Weights of a small transformer language model.
Training: a variant of Muon for these matrices, 98M tokens, 5984 steps.
Each number is 500 + 40 x the weight over its row's rms, rounded and kept within 0 to 999. Layers, rows and columns count from 0. Numbers have three digits each. The size before them is the row's rms in percent of the matrix's.

# layer 3 MLP down (transposed), 512x128, rms 0.0749, rows 273-344, columns 64-127
095:477491528493523430465488500533514541510535461483489480501480489494428447620563441474445566487437437481496550449484405457519486458478525526520496505521541519572487515498451465465420567515525462
096:479418490527444560393497463493508528447471464452478456537523487452528468553564560473525447543528564504574514490510533518482518487520534561517534497509484539468481403485500501422475546535449556
109:550463527523472435463476511532631433518495509460476506533497494491432501443513492499501498507508422510462528483479478504507458509467504520479447463529450471486529489438542424531530479494577471
109:508515549471503496448521487420500525509426521473501522510493471458498531529508476484492492536570563479490499359490535490509515511591549538524516489517449531497514459539492590563481425478485503
100:476548455509477446451563522486532471478516507507470483531550478432544504524435521548466570541414509513513479510523484507568441460489452510429469559459593472404494505572422510561545442468487476
108:482496487483543505515471529509549476560528511516415513450441492496529478498549485438507480517529514418458527543505508536545519456500520473466597585512507476593461538505521465459505532517470485
111:450428529526518440403545441525488523502507506559550443496502469480467544498472538571508451480543542510489524528466539542586576523502511432542472454441474516485479587492527520540456454528508487
087:472474503454526485503488506567429561559533452457505527478514404468517576546514477489489544532562585470495510457508486559561518519448450513548506520461468500385480549474489500531460486489408483
099:543587574483511538569534523537507503540522507487503543531488491412479432541495593493462529593443509516528463522511461565570461516535511512390495494500549497503545547459425480447502478510535447
098:486504460558501468488548451509452491505493519479486533514530509477476447508484513488514476501452453580479508516536451524523482500614447488524484487456566469503521513520495462525472485457552507
098:489511499534544480505495457507471512508570455510529515525469487474434458535495528545590542452481422509467462527487536504454456494468431507468498564449535480541492499482404454519493474488579449
096:499514540503517483419473456466459488439519526533493482459505458544507538542572516532473515518584429508428485515580528424475452456525532506523435462523484522507505469413547495527490520529370509
090:456490566500516558499573467458511502500486526466500465573498584487510475498483573556530465521530519481459500509562452488443461470542507453473481528499573487550493550522519482450448482504523470
101:419474496452509504476527497441548447462486503491481431479463471464551553458485523513546454521564441451466510503556502502476513424407490528479559587512372533480487524513500484534519504452493431
090:431464454463588557584482487521488427512521447424541537555477515519508540475489502551565517538478436515526507538504490457477510504476497501515506481525543511530492532500490570516504481517525484
094:459449500558519453491507477536515430511536511541470526492524526572479459546497559492460466492533510466485534581470474475498513518466536443519556508403451518558503528475507569531544538543472510
095:550517549444521524542527517479503443519554492454563449518454455530560498459470470401499449518493455453507527513521472483513541538487491578551507460477430462479465517548474549562445512498455505
100:533535525582508487468520506472484578460476456470489587448438452514447477577568485489522512501528533543468537517508577530502577520517558459528483480451487561472485498503534465502444495497456536
100:462542455475536510440525530534498476502539509534536460502529524460512520493439450520494511474498469437537475477466488456543558485556474488500503517478512505542466515468574528523524515561582506
099:547486471421509518581519508522544512382520558506509483536488528490548503547527536576453495490467459519515514515493498536566454453485510517573577464428476492498527417535567547459406563486487559
100:540509490454520397548542468501514543466517428522421452526523502468516493519442482425464568513470486448566553405499478512505464514464544503495548502535494505568514534460541440481547548478517418
099:580495439506464524577490457551547518530423504470514470451502615497567506405516469431485549541482484504531466523490577487523502514478454472496437481524550446517469476495536410484538502458549482
112:584537511497515575527431450525522488451499566485531547595550572478474433458498502452577491530431510562536452491564551537494492526486492481511487458519492491522501501539525521532527495515544543
102:524459484452523459503442542593527460495580494532410493477520541498440530512472491445553478480527434468554520457497516496520515463553559512433479571507505511564579470448524498506481522555506535
106:449532543544484521530507538487449465529474469514487516454480495564515529524526533464505470500561425541465435507567490529456515553393505531479457520437488468467541578474417510464500414501501491
097:481490577500486441486471535524504503509549497477556556406483495469443484497539568524443463527576506464547492491529530498470511467563462480450522474462501510516486457533500417515529503547551513
093:437587547456505481527511540445543450490464474485451476437516484500537443436503489573545478520522525517481494480513504518505520435478463486578570445543499514520535441546586473505484535499469565
093:518453525500495511457509514560605559469523507496569499561449479428509551508464518466504409512419443557488515615473499469595422460548504489501524484497519470536452509537462478503426483505496510
095:481517508566525502505501466556503408536464523501443496427582440506528438458510484528528471490455500526482517476530528494561446499484506510467454434479528515500456452434523472474581537481424567
095:502534561490504456514489507457465528441476490545525472416525473481555534484482452464553462521615493568598400435479492463503537492517512490534492502488492488504530507526501595564482484487515521
091:532493481482476493579479507525454431544534518441532498463494517472490466521528481492484567495495436479553497494512543534585540500488523537491477521501497498497451520480543533541539452507521554
108:474597619494561511574540542502538493512497438510473468471418499490517512436488541512514545499481455488534491510392516529474536508472431537447479435580457476459459511490579508522499471549457443
100:520487478512434531443531551508537539471400422470511490491457511577427506559528532519501494497497439539469540543469463568551528492555469450497522536544461470518539488531485447505490518526497470
095:426513485487567427516504498458485507528507479526467450485479461500513477496476558517514486479460551534566460451479468492436536434510417532537489483546568536531538458481427481462451460532553464
100:501478528417494462499489536510483493579414441526524493538578476534473523503497494457536515486490529430508577462521565555512535497503482456479504515495527483493480452525511448488356563540533517
101:542522451470449505520444511475482533472529587547542517453457493531433448470538469507412507469524570533552389527452465471510569472502502481443519540416454548493490472574496513446433497551446548
113:492433487516480494475399601458529498473498489510462502513525507505517454522475478479503546572539495508428506549504435516462511568570515510564525554468577585498503486504491509483498531453511497
095:474472469501482509477527544412586466433512519581474546563504508432545513558510480511493442563444444464426486547458510535510541486536499511466501502525582547459457495493426464530482539500563536
104:465445476413482547500515472596600421527510449506543534498512490514430471508497395512530521486442448510482568497499485470511538465478518527425541476491486552485535515526452514515549548494588466
106:514526522509517554431456446515477405508464565477513490453550531508515523505496507484499462482507455491536479499464528504579510519531573519456504423453502572572461597495542545491480487533507554
083:532447535484488505548440498467529511568551532510437475507461537560528450444527505489512564457508528527475427573601547532507543409470541608476474565488485485516524476511435517412482466581445531
091:600538446491514517535513473516467521522542533469473478485456478470524521559480497502603500502526550479514479483605497486563510500553459516504474518483485523468421479514518534490457482480427519
086:432503538478527515587476480603547508500470452453502547485467569504511545509516445527522536568488451503561482450455545557461525453483509507663509460507477485505506404500564492519480545460489482
098:544515531436522473454522482550571462482442524581548498486506556513514504410525537519522470484478560485502582431568522582554533440494550457454532464425536498534518440519497489478537508535506420
108:536560488536430457551522587522497487506538506439522549499504439501489547561480447524492452502460435464502507449515489490557496552557434547447484462497473485488577527469453407558486523546441520
103:540441483450518515505492510459440467486507503510566436453524475544545451496503562461479560579519490567494454494489533483501474573534537495533477435399501439553520481452520528468600494532460567
097:515536486524451507507425554476511460510521432539466524492506485512492453512528509433490463460500532496499491542522531488494449536394562491481543476481515488491566402460526544491463489433470493
108:454421508482519462461528504530511460443509479460578545542517480488551475505514436497525528521545393509517446507480450436494520513484501505526524551486505511443442492497520510470455477581522461
106:520444517575424478519501456526481511528514504508399469487538510524509502480549495471510530551486572495529454471438516563552558447500475499470473443558494475564493500535556502416443498449535510
095:492522438476548470445528520499540481439439500525378468492517495428534456525499538529489530509527522462519465524511508542511509449537457518503508476497561453513463460459501505539550514579473570
093:458466446483464562445514541525470441530523565486492509484455544494502476517499547547489474488504432483474476464600513518515476521536509540493503520549497561520418435488471470490486533502522495
100:539512576511502541545554509562537490498581454559461458477536526459564494553506447520509471419506476488431540465457464516509528462549583458471502550459490551520537499535497511449540483557571498
091:515539539456461461544485546575510464541490460499416512446467526552415539504480486607599468497498456539418523481510521532528495455494520524465462472510545508497521523507460529515485516507509533
099:459539507421562442476538508478467520523501506542519522529525474481568494483481427480453500508499529404460520443480436498532525548500492574421433492494517464476538539473508563552567465479563455
088:549507480537523491554446528527461509465471482496464544519555579439486527505503522495456526579485503451453444501484553511473394467508530523546544462537485519475492515448450561459541426435523464
091:580479539543504536506522535538500523567588502558441506532474498500545489598501481425489543434434494475502492516418491510503508478507576540480487480528522500483470493512487464482472489499554528
102:502535449522483558564501502572502525581537518528551559457526507530532548606435509515463532458521541509511526514450482526514498469513501479524510437473474478580503541475540541432454446549529537
113:540473434462485515578584577511511490463430531451525476521498578531547503430524539570523500499534528536507517606472539527488475556491493499482440543501471425511517575577492514587468554542541469
098:503479535524531522543493507480521516518515464474496506442465537473512483561509534467548571519488501497545455461500500547483501471523433486509488478465488493484510471582442488506467505490505408
098:512498588527503561514529566503531501525519473580549473460542501466551456451434464546423521483482529478502592479490473464451507461489581520492531517481477532525533453534512489446556515493474514
095:446536559436500516505437505553494441513499453472471514525528495509441558589505550551545451478521468514524559501551520533471555501528450568537515540550517525485489534539524479579471568597477436
114:500516541488521532433483461530456491464521574461455514426512463511434517440501514518473524406443471463483479538478595511480491449524553494539520471474500565622477496418531472527543452499547529
100:519465523486537504577551535501484516495562482501593494570468466573484520526501503491451562502488416492617532548543461497477459563536556478548501476481534471497454494540507467540449509446492518
102:475537476472540558526548504479468465478517489532562516445526507573578521403499509493460468463496554530456526462471514451477461533491571518470528495558498419465514600489515513488515464530553530
098:474440454483541481492477501416470478453547563531507464505440596490564423462504477549542474505448535495452429461466469571468558476534446521520474432484480442434537562481491545474557514484542520
095:468507529486459474539515529460520443542488516554469571464476483551557443562498510471443487414485531575447554503511452545494514523488573516514450511601500503493462464596519462542486518499461511
106:542524489575484501437538546503521450466512588460541492485490563518441493567418439471473524509557500453549489441502517559509474560541471531506497551463444518537448492475497482489456505547557526
107:551502520447482497548475558550454536535414533466549498458555516497484453500500468530452496517442535484497568466454513515579552514534565509543564434464472528483420479463502440490526579534503524
106:571433476521547579486488551421560553496552486510494474510528548522556519482483530559483521440559542536474529501513445492518478444483521490506469524499482534544553527495469507426448468501530514
091:434521459553583538510547577458578518565497530566546449517529503477495508538485487532466543491547478538481528473473560510477555415449565506479509537515489461525497446546509473500536453461527478
095:434535461460510473491569498511500508468494519513484452470424495548497568422478448489440539515519523474480438494511468508510556540480451405521523474466495548500514488559527535513563558465555444
100:504480444454453508490528486507499518552489580498472429439477478453497455460453485473508459451545492451555479511518449496548546511500566531453567494451581543533528518541401590450461501468556529
# layer 3 MLP gate, 512x128, rms 0.0748, rows 274-344, columns 64-127
095:458472522561496492498488531502515512472497484434444471529557494530539428491567524427522520549546529434542450548439487494495471549511566493544505607589559537461451435474478481449511524474527530
104:475464556516489470453523465542500465493485498424445517591451422461468502458464498425528537474465566497538478538538481493473478501498451523535480468532455453478561530467462529481493482519509574
106:513479507543518475423520481448480475500508459476493424503520510512542511563465521493441484546519536464540545490519495495481548584475524444499473504531564517490499509514451461454490581555426561
097:474505479481475532508595532499453517540534490522412492522539554407501519526493481545529482427477429544518492504534461489528534440496528553570455513490503524624478529460485477544465521459508480
107:531526555489489530563543502345524575496504486444535437596502538485536486453424545476470526482503526475520500488504542496492502523536546498456509465550503473468520493479496499542558505537486492
120:517487521575527564560542498439475492502503492511503517566474482523528510494561548492570493455439529473527515524543527516466471547503488495461518552559545432499445468475500453530505464509566527
092:533461541547532465525560507456562427513491529511476473545489584500516471466524549523510486469464481551477469517495490414506536512518557521487556461507522499593502410474531479524521512546517574
105:583576504537452534582554460511477520498473442461476565536470473449458483553442573477471456532461479497515540541532432536546470483465528512466493502507508505534478461504405496463474554548423466
105:469511488461499487494485528469570464517569484501463456505435525471568466439395457503523452558506505478513472471532471580497450546489510492460505527525555456506470465599510564386527492481563481
100:566455498501508431525454450501503511547436519471514480502486488519459559459503558501460510448521472476413374503522529500422505492498498554526455598480505502504565496539443451451521543471481502
104:528518576452514530527524549529501545567543486513489512423530547483473477467465525439494467452425456572516447510560560511468476488540586501482475501502455478477425547489517465522525515545484526
088:444563487453461506510419484450497501512482511529553475467539475544519475453531444462464496533546510516463535412463534506582441542457469456477481417431496595504542531541527471511505504503529555
104:517449464484492511480525480466476510472477513554477552513516526526526509516512508488517496532454502493588440420545458477495420397487497509507539459520481517458540433549517499466481548580468415
096:590499550558395468473511468463507481508498551525517428532508501491473456509478515524443462471501569499523500478489547499513514441489534434536456557541454403461444442572464485514495508507547492
100:493522582501424541602522524524529594471457506480400535562544481507575509499550546489527532489517470440510546517577515444482438493516494537525531525553470517485512466478529453567541500458551515
086:469509504393491502576479483499505543466421453560518492486484511497499491502422533532467499532508452570509474438452466546576523522555521516505535496498499445517561553533457511485444465563455436
100:539532517489551492494494466478502499542598462524528435537462529544498545473516504576535471497526531488474490445494479473509448493481462524480500527523493483465555514448499516461589521568544588
100:565461515526474509560523464475464433553475551481395545525464511555503450395555501489493544515501548489494493498525527575411380486459504477485516445523480483429540491527487505503491469519430558
109:573537471523505529436469512556528535515513539462489534508510469408508530412474534506474525566509492476474509517473547513485492531520546538422612383499454498496538516497526412531523439456466532
115:525518476533530424526538533481493522476460509564452492465498535453505569561480478466451506543453491499518575401494448533514472524475573517543535523540428526512498544512493447481494513610518453
105:544479453480470578578499475499509542527429479497544523474513559440543541409484528461487526545480510541521462478471565473461534487457519531492439484518516453533425464558510458459551583489516509
102:496523468515515440525536466439535473514507546523547446448453490533537499495536448518555534505495532503508401496505576515562567501441468487477462508589504570533519469450491515513455489487586483
094:457455436512461589514541473440448500540448502550534476557464520527528505473486530525434500499467549495508534504445474580477462559506430540514552434476509479472533491493502521520526435466543483
093:502493500509477516552482480492453537495501553479488446483435483616482535557513490490466562529521425498490483507548505501509522485461486404500448516504459507524475572464450506459527458471533459
100:497576530497498568500537463488459510517445447469477489578515500507489504446545513483524524472406512534472466467523511485505436488500525455478553477536503550482506490496497515441455437451503509
092:506433491465495462463445528519519442469512492459450511535517522591461514515481382498477576508524434539512534517531497480515474582490514495461453574461460471477464472503443520480478499548549485
090:464533557508471523514467524480466403570489435555449436420575455555455502509541527460457601458486521471501488440541491446426519538484465554488460517475516547498494492487512488450512525556545509
096:404472438491400473508494551465440507519526510503515472482463510525460479480471534546462551502519469495527503512475506492560540605566498506492466533516478525472510510522492506466562561538439464
101:460467528485545485506445523451484516534463455475504478551513509460468545460470472460387561536484372465513485480487481452483482542500523481449504528455481451448497442454495533482443481523500515
090:505445552500559572556536509472486525511535409534518521505490489468483507507545439493591425469455555492511467541535461521441514470457451493578485491482485470535553532453483490490431421511501551
093:450520527453527417517515537472488498586463507506446491574542503505605493498552470450466539545424571559537489461444618461465461549527534463493558450577530508502481468504531530514458521440471552
101:477502484466544527575490532477536536461562495503577519551460537512508512514462450445461502521510513451555451573436519533536499436547507506512520515471500500461470485461539484495452456494474514
099:492496543500570393527468483448467472555498467560519538542495516525498477562489519440530503486563532518577477487471460484498488488499504472528496488584516517534547480420445563478509491481540500
103:486460499535512527508513446399465460485547535479486490478548493523457513480548463544490553497510485553487461431486470453539598460501507446470428438523498533490465517492434500463555457472459528
102:531533508578464492479512460521432506489482514497518500477508600479560550539541563436514489511551559473421559540511549484457507526444517516470551508472557460479561516490554525506466489577432571
115:573527508522526500494418528507477498499524437545456474476444539534536452551518508449405534512605551477446481472500477458481423505566507508594507494463469485538438499512532519519593550512520497
101:517516557473492526497520455524510529535492530423511538508514539447525445516456426534578604506496497561419565508550582502533479503422501525490541501550527444475472497457583412473532473553494549
099:501464444576528512568460429476419539494540520506504496473474492487540499512505510458438518520509519536489466537525496451469516451529450514526530463496499513461481474390555575455463530517470553
109:434507457518476511537466519461539581472532500488482480547423461502461550542447532430471513518555481523493522574576454492503471532520458483498459517562476458533507521468473448530450499427503438
084:548519510564490552545495476544450487470492494515544523387519473469494526482514537491429548566516522451494534466482435502467512461471488511460482427477570528484503429486561501515452489537422491
102:462510472512508431544547537555516485514497423601462516563544467530535498537507522503444506556509511479502556473519469450475412533487481518508530477515488444503514502457506548498454482540536437
092:538556530465499500485485524476481508505548520498451463509487526561491471446467479507468468534493486515517554521597494515565542543521547461456476522500488456576518534515458489472560468524580445
094:510492509460519507493488533539529473519464546571530472558433496501544510432504555490528501509474530512522511441499573500585517504502495492512518469386479454571537508466533481495558443502532481
102:525471533514515453590529441492436496509500479452508518442486552430549522480497515525492501549531518507523431417490543481494453467511500482533461512539536403571594476475489440542533508515541484
106:530518509516483550508533456454565552538490433513508450574470514458540458542544486492530478557509463450493472509444551464429449475491422445467552489546485516584487481515547436495472520497482471
098:480537505513480530466414509534473480497496442588506503479581531510550466536573555456524502506500473454481529543438598450479497482381484483496512524510464520488489458471455533428466577466474495
112:515437496492426560536508504449570519453528517504509536545515550451517480530511492498488467587468505549513488431581536453491489569438515486521496483469522463453490450535441590497546407514556483
101:487511500553510559482557472498512508487506533543458512465549554476572483517545472467551468597464536485455529445454520512518466522526488569522487456509487446467457507496545401475494567502468483
095:468520478468559468494489532433430507530591531528559566510533529525494525452446497454538534466514459459453445437531536436566514569443544522525587457521497488478518506569479513474585540517427505
091:451549508484541461568564511542458571469468524570462468503513470485502519510484442438520518470440530463499491470497419484522522516461459506461495482483490457509593575486512525547526445532502548
099:474485521531515429462428501506440524483509498430524525499500546553463512450516490450529441511501491509519427488621566500498528537450457500516625471566521488486485444437542456524492566415497490
091:496518510529497466413546495514519419482508573483432522472549510528479492485415512514497481444524572567504480448491499523548414434484534431556507455508443466512480465597407522473462491533531527
097:506537547428431540502557456562477525495503529441526532474505450506493425550503573539537487524519472556501509452459515487562505452493464567498520525449434539567438536550518493537543473437476507
093:506539476553523494490517495533578486493574471454580487503487529467533503491494471540567443494454449549531460489560467543512514451584532521523511537542422500452531432457530452529535560564487570
101:532482565528523600448549542537475526546557468458487543510497482511484488560525500498503481485453505476466494533508547537471442526458513541535440484530475561487486564561414472464492544562494516
103:494479579430523496502492486458512490532512484512460517485463510488451486524476510444542434550453451463463398502532516460490479542481517476443510478449511400511504500495515563566517498512515550
112:511520527525486478491500522546505550525427536531465491517461466434485551441549544510497475591516518447538455504489528456514514439469526485456517428540490500390508415394544458489553491476514451
088:492566473488607533574558471459533527490458490571502516481412456522487510548548443496503560525446448440565520444437517465540524515533412544528461460439482478509471415570449462474456570519534411
106:492464485479521463464533492546431463505480550506462537514455517538537534427488497523544419521573449497441413459466505510534544469472476491505536499508530492457442562437474452504464491535531444
097:525467542500511493517539538496463371536491515458434508509477494467535512596459566483559527469475519480552539467490524524515456533487428525485571484554492451559482514456520521571523540515497441
080:460499514572491558445509538456509475500530521559478536501413503527543548484487436456440486495543523491460399497445497469522445498436478536572458473520480477498529456531582452481524494539499527
100:489492456551516459508538538505484513499513546432398577488491571452533511528489502509562506507440527581411486482461478446468492454419515487492548555504424477415468460452504500479465571520504542
103:409537504487592395507547592526498455567521529538469512531472515530564574469501456520493534572491522520551462562478479469466536494473455523455467497527486445502524447509524426542487484481490555
104:489462473540436564460510495511428480502473444510484498547447453498575436515571603517533544517549475513519589507510411433586442467496495450496439533523545459512459534456479473495532533511549522
095:481451566467515519492456451494489592494533412482404489480532531403524475484538489443519507499404530526534508502523497483510447500500577589520560505429475507472470488410543589486553536513514496
100:497492470483515480594585495495439506508476490457492476543528537483512569532500551556548552566456508413550517523493477491510566499489479561477433476552551446492492493464496545590523508514504538
115:544499459501529492526445503463513532520477433457491519500515447532481471523505519475439435524475486460566480501538479585512516479518594529546528542477594475587425503406504495522545534544414489
106:511589593481514554562566478548539454534483462537552530549476497549493505451502510457526527549457512500568479551471526512529471556450418512464456509461453436512465490491500523480446524513422498
096:593533523536470572488505529537442405515541471570444472511535541505496476527500512503479492510525503475566439517442451449474469556511493453523472479459445567505548482449500540449432512593535585
091:526542514417496505489524551440453493470554556501536486463488576574549489421456474503460463427521497480457451537505568458445516519533496541485483484497537471507509445528506509541555533458514501
098:565476473538566518564539475511501480528538524473488569536531542472461465535575483410534526491483457532444420440473522476574500523461495567505436525441456496556474531466513562539565476551563506
# layer 3 MLP up, 512x128, rms 0.0751, rows 274-344, columns 64-127
090:529579491435448490513451467440551410483591495516522480536511498467503481483508508554456457520533495518494518513479426467479454562591536474521463491531489535568545541448459519495503475538531504
105:491546461527476490563554537432560427479542490520487498474505514525511448513479499537429478504431519429472493454498485548417576540478464500450436473506463498498512526487505533522520465531542521
114:499550552454478569465535419453514414479487478491534503538486465499500517462505391482521515576571514499531501458537542468484520557546558564510527431505546510534437441527513454498538531460463526
096:453505524466562421469484470454574495454528506513537512471484511509602424459450494552479493520529468501458521473463481392472520461527538515506477485503535523447499461580473479587480524462485432
108:436450500435525525494562565526494541519555559486552511457526509505493518516502517528505533425464526521436504531565512487498574537485488529492491510397484561519501484521523531494468487455494460
117:491460522546554466500523493491542535462509485497472437512487528523500491475532496502518485562545460499457456537514600580520544470578517546456510471548450553496505486475552495502520464549482564
090:477528533510463531500481452451501495473501550502512481483481586546456466501473561527489405484459466534470503567446557453419524423504473494483527523549531489550551461484469457451562606453564487
097:465449466459479468494558422481479541460481486470506527504547476525535494500468427522472529492563487536511572446504525540552478460453495552586482433477440471516538458500548467532431473527483507
093:411470499481582526458506511508509569458543474521528516480463488496495556554470550564519459454483554468528492414455491474487483467505512478425546484573584492457504472467470523481544552532490472
096:516490572539505504531506520498458521502597455482459499477516509460533452530523473483499491522552553546536533463451496447581453577496508468506553476507490452534525431491491509552465486474567471
099:458510463456483557477530435565494540504487539487432516560526507449542495448440485492548488484474491493516441552538531480511500533506528514428586558407480475526532509444452494467450575446479493
094:533504440524517498453458493561511480502559436521468546513522437554500546501526515450509526553433487481548532427440597512497591514523461527451556454440479502467482460477538493545529512510431515
106:482430504431507474518486464497501445434390511579461483488482599502573544499533495524501496512502502469450546489598487438455471545505511544462512516501415453491466543550469455539503502488543501
093:509519484524413413491464519541416481519519557506475521485507443565491506536474465500460547453537562467407550536468470530468452483494481485483484499480484501479537531485484426473471411491461546
086:605428457557468506518584422460549557443535556510474489444539555513493472574501454558539474536476489450513431510508542527531515501497466495459508448536564423518492484565532525590520479561545482
094:503432440514510453468535482547494559498472487540456500481544512441459508569498556549475550471488559547520426468499500482492461479496541381492446554583527496562490514447515448491546482539505460
098:514483484408528472527520514533526505506475509553529441508544564459487462406468469447430510530463510450465499470474459479514439506544525528451486465555541466532485465508483543529557492502534504
095:486486548520566458516518501466487499485491526506486532476506534539496499452518465570431503444531450561529470434531432491429511516524496501505603514462471524462486498527564492446549475494550537
107:455571518578499507486581513486536515576487466484472580473446544525497476492466565479537476480583549538486530529444464503501488483501522567471481480466480537510491524478486429547531406482532539
126:497516510452499474541527509486519531478511487576501463493460510542508486570540468382467505506495491517481500435469522517556455576464518528559459454468471462537484517432507483455559491565571517
097:483471521504457472486448426463417437502541589454443515496474528557529505525512468579507460544577545502503554483491492457489503477514483486576541529579519534461551528468502525476436466454482400
111:510511568434510515486493485478565428506521517507444450611606518474481438500534490484495553477507459593503486466527498508513486488474505494526505473452610467584555502522534513578442525520541496
104:440438462510493533487477551574487506446523498564545537549481536511520534485493519481526506486489487470551533476539485538514558520542495549433544556550488523508583479500544577466530469519526445
107:524513552539497469446502601492515480498457488546485540494530553468518484500541481528452488465501540529454480512530495475444476555482536577467526551434463471477496453512419536521415502571502477
097:495459478518513510544518507464506512505592400502486497493565504508523499472483562467515458436495516451494539500450490517516553439559495497556517471589449526473493447468550552448447490553565537
091:468477544423532498491497544541466514485463513483484568625458518493536500501504468521481541495500385534521501485532476517481421504511482426529465462531470501414477450547538486419488454553483490
090:462497514492520481590446478557519443564516517563502408478554453527482515462579576452459480503448442563548502471517467476499545528499497537486464451489513526530470492465534522537446530477546542
095:561505541493445492487510589444475589481515470498490521513415510485474505548486507479433501504557451528535472497468551516492507567478504502528487580511548508520571493510513489501446532477468491
104:519551512473453500473481547482501466434442512505500543516506523529520423527481463571569435524592533564525499469461502452481517499529475586543472486461459519524472532567506504523536508463503507
087:453561478480512410479512517519568517508517459532487489442516473582537541495473532443495531569550531544431523517497504425455469489565540517452519482488584473529483457524527507535453534517483433
107:505502563519523555569556485512541441531543422476495494468392463489457494427470519518566504493485426428532478534465538540491552496455474576441465526541455505470498504450555525471486502550477487
105:538487546507519434544569512609475453546554449461494535466571506404441487506553496535515563550492461531495523442499536567497504549478503515505514541452472608482538495492471514506547499547511525
101:435525527537447450485470534516592511429525446481464498515477449476497461485537519498487456519452473509550525464486479554521521444501494590552488546532511467439499500529514471515461549520508422
105:496489491552452531547434472494480511433497498472559431473534542441437470499465434567517431460455527471488528457439500551528524502496497471504479506429473507493415520541561528466515532494519490
096:554515476501527530564529457529418496466490499495437503529506452462541512491500451499539476430433491464496461517474532547482554524534454483482497505487556484545436472481466502526514556464509487
115:444483500534559509496533521430436511529522504492473434517460484453528463503447489476524492385553536471447547498486502424494489398466551525489547512394538563531509548535423507489463531485515553
094:490493558490543475524460516525479562491470439456507529497536430556461484391494496492453539469448515513549552430527538505514480519497517484483428479556518496542458573484493509520517482484468540
104:473475486562473450527545445485482448446480457419536549510533493445485450470515489447549504445468475551537538431516465467494559434530531573449505459474466540466528531425599515482551527482496520
104:489515468495482518501582541462498526471543491513479496583509549532478502513483509529478521530430498450471481590513424534455514485478487487418543549512567511556486530455496522479510489459477497
084:552489514485553541484537547480553462480456512444477515483553494433448446534539456463544430499481516509472591473406491436560551536540503432489561496543407538493490503464498515526463526457514433
091:441530524513484493476480558508515495489522432549520451596414480513501526437487463497529483486517420451531483502478485544510525436438524503438543476451504458526513436489454431486498514532482555
092:481468452497501494406543502485448454518479516561529415528534415503468434496487518507528480425539565494469495522549440459552494550445477459434455578435526502492440509556453548446467482549532519
096:453465474541452460517486498503471498510576510453437536519552488456459479580462464528553521469499471444471475497463465506506530510537437430516432498522534467465465540481473497489470441481476473
106:468499534472480507400534540536438497540507520449534506479445433548491531426532461460484531499512515518571482501508532565518473534506486522530518554503492479489492557504528510485493588484468506
107:540518494511487552512528525540560525476500484521474555439526495469495531484480518523489526544591389513548468593420476463468506515520507458466532463520449439471476564572521468480492541512533459
089:554584481535487474480546463464503488493528501412514457493431487480452549461489489545501501463471577481464506447537423522407479504503530493460511426440540433560547465490582523521544425499536427
106:515405521552562464474516521513440480482476480533525485479521529493554493558418503530523529522592469463582488481515484477435407466494523435497511536489487482530528476568499552504456547547549513
100:519442571494529486469434574512521575482497455515467525595494486539509503572536489464508515571513480508497443478554511538568567460493508477490554571542545457446525504514520490460468471450508440
093:469412543566452464537452537542493424558482486517442485492508525538554535430510554545493512531504516563469586482456480575487568474443417497476481576531513534491493505433557523463512454459513485
087:506496486436554576504520508496535562449519544525483476467476477546446505498512461457498520472475407435495511450561464491509546529507465545548515520475536507501471484502463542435489488546502506
099:571456518546509504544410570518517520472497512479452490454492604530524468527511469489514499458492483511528497473563521541524486478509578529515483515480570524504506485566514493463554578477552528
092:461520448498475532417499567430454473525521526479557452475523428438528535485581460468434571467551547459599505469481465465515498485534469470501493501442462549517555465512549524452500531495426485
097:556499479511392567514457505492522463486505525446506437441513503539480534483501567468501524510500485578514525562503538465430514420533524445504489451440465474554506477528451518440475506473477540
094:509511538495486470483498483507522511501501451511518382475448421538523435480542350515458584444556538544502495503558509469543443566481500436467491518481569508495443540527524458507490512527443555
095:491406444496473432541518446496479570441474432486500522465579507500554539445495529517458486414516486525537521508464499438463530437466467485480541492514473495534520513451586471509554405547559488
101:490540509447529485496518462507509539536447463481484499435538471551401452505465522485516550447543484490509508554565531506580447569482466518472526505472525481476457586514438551460429532513424501
111:449561553515505465529445473537579484466471541495471422498577538558537516410512525489548520506544531513484513515555508505434480557471513483457476505458459504485584543480500540526487491475466507
100:557457533500394508472411505486456517543509455448517564447533567435426454464483502418487496537505542542481512517533529559477423499531541475446514530429510514504512532503538576456457484464461473
096:507470488445439491520495491479460539482516561464450552513390549548469532479508525487529524551471469476518374497470533525488519446462448444518493529566548444525495534486478527550459463572511494
090:509400490536457488470538482450496514509510535507545482469578476519542530524460508488416473410491505579424447531464481515489512494495444453510452558478494486507538462552500469530477492469453515
117:470523507516546545441512454550501419501521567501466528445454494529492555474536516511498517477452547472485480517461511528491454474464518495582409460521516535608499525446527478512544469512555551
098:537522535469540505582516562490510494452550540529567473508505505534530551449507460526517527580556484491501501530439434432466426544523541474538531539508547541526514553487504500469458611493511516
094:516493450502482558520455496496484470444453485477443444486480455454506536519408525439525524495488565549580513489456481550539407476535473463467490469477469492479470542480545503618510442543480504
099:487504442493507528524431591564454467510514538529400473546539551541489487517431438542545448514523490455505474544507495531512534540500538541499511502396465561479474527514472488413489441519537502
097:542479522451501537488464569528539558487478489458502477561559584450531534508478570528442538540529460431440454519483538519502405606467466545450494453506570501472510480512485421540562476568503486
103:561449472534506526524541547597441558524474485576578465533494459540506501540568521521509480521496473489518474462446419519530410499477458510508485491508501517488522474462513530523464457475507525
109:549544480481553492472450501546500524504491406536458554531472491497553527472557455493508502537538459472504500519534469500472513514418487551506518502553535496573471460465487524507593512489419527
106:504481529518505534409535390465517518482504514534538526502483535496444539498494550598481505436537530559546447499552505462478505489450432449459505499464542519520467589497479488499477486430455510
088:498482526453438476507488452578450504474484411482498478492430480502512443512474546466460524552472482517493484459428490458490501476586493519530512495448445616451543480516448545465444468580558508
100:547445494571498511442486552461494478506512559472549534524548515448534418504502509493517434524478494548522579444540535498476481461539563594506503576503451506541492535454488483533513461475514536
106:410447478509451520420418553480503480489493491446510419412434491531504447483450576472478542530502480506528518531501487421476559558559447508505529453436550526539502464552499542519555568434536523